python train.py --num_key_value_heads=5 --head_dim=32 --norm_place="pre" --qk_norm=false --parallel_block=false --init_std_up=0.0327 --optimizer="soap_variant" --learning_rate=0.00518 --lr_head=0.0092
Each number is 200 + 30 x the weight over its row's rms, rounded and kept within 0 to 999. Layers, rows and columns count from 0. The size before them is the row's rms in percent of the matrix's.

# up: layer 6 MLP up, 1280x320, rms 0.143, rows 113-123, columns 0-63
# down: layer 6 MLP down (transposed), 1280x320, rms 0.152, rows 113-122, columns 0-63
up113,106,218,157,230,166,225,189,160,199,155,200,233,161,223,211,188,196,162,176,221,205,185,161,198,175,174,257,200,165,188,145,179,218,199,192,209,243,123,219,224,216,216,235,174,221,193,223,213,211,166,194,231,227,202,201,192,211,231,207,222,189,180,162,220,231
down113,085,251,204,201,192,225,199,291,175,227,201,170,219,178,197,174,209,206,218,191,226,197,236,199,217,223,191,179,206,255,199,186,202,182,214,190,183,258,207,209,169,188,190,222,179,177,199,181,175,172,237,193,195,196,204,169,166,170,209,186,200,164,232,210,159
up114,097,178,277,233,191,225,213,161,213,208,220,140,276,202,174,120,205,245,274,196,211,216,201,216,172,227,205,172,232,180,242,166,205,161,209,213,167,183,174,228,211,209,225,235,169,189,192,177,195,220,226,170,204,181,279,217,203,250,203,196,202,207,161,149,181
down114,099,167,188,218,184,146,215,211,231,179,163,201,170,237,249,183,240,199,238,207,221,165,196,254,233,207,178,133,191,207,201,268,233,229,175,194,151,196,196,257,183,208,189,170,190,224,208,234,224,259,159,172,216,214,210,162,160,209,217,195,214,187,170,262,178
up115,100,221,197,217,200,184,251,245,183,230,190,213,201,187,204,174,201,153,238,212,236,192,179,166,136,194,230,176,139,220,184,206,184,173,230,186,213,201,170,215,179,238,218,172,211,290,206,170,258,184,197,193,179,204,185,200,207,217,249,144,210,179,225,184,145
down115,109,272,210,203,116,208,199,234,173,205,191,157,252,206,211,250,205,198,212,167,216,180,191,195,205,227,154,184,194,224,226,155,222,177,214,220,204,230,230,166,242,195,212,185,206,231,204,186,214,195,194,171,218,155,178,194,176,174,146,248,235,190,234,201,221
up116,099,194,180,163,194,182,186,232,203,200,207,188,252,141,284,194,212,160,163,201,204,239,147,229,140,252,180,216,222,207,157,244,248,189,152,245,190,149,162,182,205,184,177,182,231,272,158,193,165,193,199,166,203,225,167,224,169,244,183,162,194,150,179,240,197
down116,101,216,248,215,210,147,228,152,230,170,205,204,231,239,197,152,203,193,191,251,156,152,255,225,209,264,220,144,137,175,177,194,214,251,177,174,177,189,191,151,191,168,147,223,201,190,218,211,191,187,217,189,247,205,225,197,198,232,231,186,182,165,158,225,224
up117,100,199,228,190,180,218,216,181,212,252,211,238,149,212,172,179,194,198,232,236,233,216,212,197,201,198,196,190,206,201,229,202,216,193,181,191,181,254,135,241,186,169,169,237,219,203,217,196,165,191,216,209,208,184,201,216,158,238,168,178,223,180,137,207,211
down117,100,187,179,239,201,156,154,252,180,183,179,191,183,220,220,146,188,227,160,173,169,243,203,224,191,200,220,171,216,217,174,192,249,218,212,190,262,158,183,168,149,229,193,240,236,207,255,185,231,157,192,116,215,210,203,186,233,143,227,253,190,183,197,221,180
up118,099,177,249,143,197,259,190,162,261,242,124,233,162,188,161,204,218,182,226,218,156,185,196,170,145,191,168,209,180,208,243,187,193,207,193,253,198,177,162,167,138,196,152,221,162,215,197,190,211,231,166,195,213,207,193,204,177,161,231,185,218,177,239,168,200
down118,099,248,159,207,193,163,198,206,133,245,216,208,184,186,191,185,260,212,191,205,203,205,223,256,243,200,200,220,167,155,228,226,163,253,172,202,170,294,211,236,238,177,187,170,179,186,178,177,185,168,196,216,198,231,187,224,152,152,208,226,260,263,200,222,212
up119,098,195,181,236,197,218,231,226,223,154,210,239,224,232,219,173,208,216,200,180,151,191,159,210,160,232,161,255,201,196,210,218,204,236,227,245,188,202,195,191,163,173,185,214,187,148,182,221,243,195,188,207,170,190,166,192,186,198,159,197,196,170,174,184,199
down119,101,195,170,129,180,173,217,224,170,198,208,197,220,166,246,266,247,192,232,196,230,212,223,227,211,148,176,220,175,157,206,149,189,195,201,248,161,221,203,247,181,157,185,206,208,191,157,202,162,231,196,194,195,192,220,161,129,176,188,257,226,168,185,219,206
up120,099,214,243,199,256,133,232,197,166,194,185,230,243,201,195,204,245,179,220,187,213,269,191,205,216,215,166,205,184,139,210,216,219,173,228,138,215,235,199,183,172,214,239,189,225,206,246,207,233,255,204,127,220,198,167,183,214,190,205,214,167,223,209,180,192
down120,095,140,191,174,127,228,171,145,174,210,185,141,229,170,174,224,172,241,206,223,156,208,181,227,179,155,191,141,224,267,188,267,162,205,236,206,218,177,196,218,141,233,295,171,170,199,164,212,142,218,199,188,201,194,182,175,205,183,207,124,185,199,187,216,239
up121,103,176,211,188,187,217,197,223,223,265,227,231,178,208,186,170,236,216,190,175,200,144,263,170,202,232,154,219,234,144,176,153,181,219,193,221,193,133,185,178,176,227,177,226,203,219,232,197,209,147,215,201,215,246,146,229,228,234,215,207,244,223,166,178,213
down121,100,184,194,178,228,212,226,269,174,189,166,214,191,241,177,210,197,218,260,241,204,162,173,204,196,224,162,152,168,202,156,218,213,172,166,182,208,245,201,195,199,156,129,202,220,165,186,199,197,210,203,176,220,216,182,187,160,181,184,185,184,172,211,169,205
up122,101,258,148,193,207,130,185,227,236,188,197,178,163,179,203,176,186,207,161,146,206,147,104,209,198,227,199,169,230,192,245,209,163,161,187,192,213,210,234,259,171,234,163,190,199,190,232,200,166,245,241,195,199,267,223,206,167,237,225,227,204,176,247,176,205
down122,105,209,206,185,194,178,202,205,173,218,217,225,228,217,178,166,157,228,266,202,200,172,193,215,186,174,203,183,205,220,186,185,183,194,201,167,212,135,215,189,267,227,262,206,164,139,234,219,217,271,208,225,189,169,219,207,193,220,244,259,227,187,207,231,204
up123,089,222,127,177,177,202,191,153,223,199,188,166,172,248,224,230,201,164,212,188,225,240,240,197,209,232,225,134,144,214,179,227,221,166,151,206,213,200,146,245,169,235,221,143,199,221,220,184,204,213,208,204,200,207,160,189,181,220,176,229,255,208,188,187,164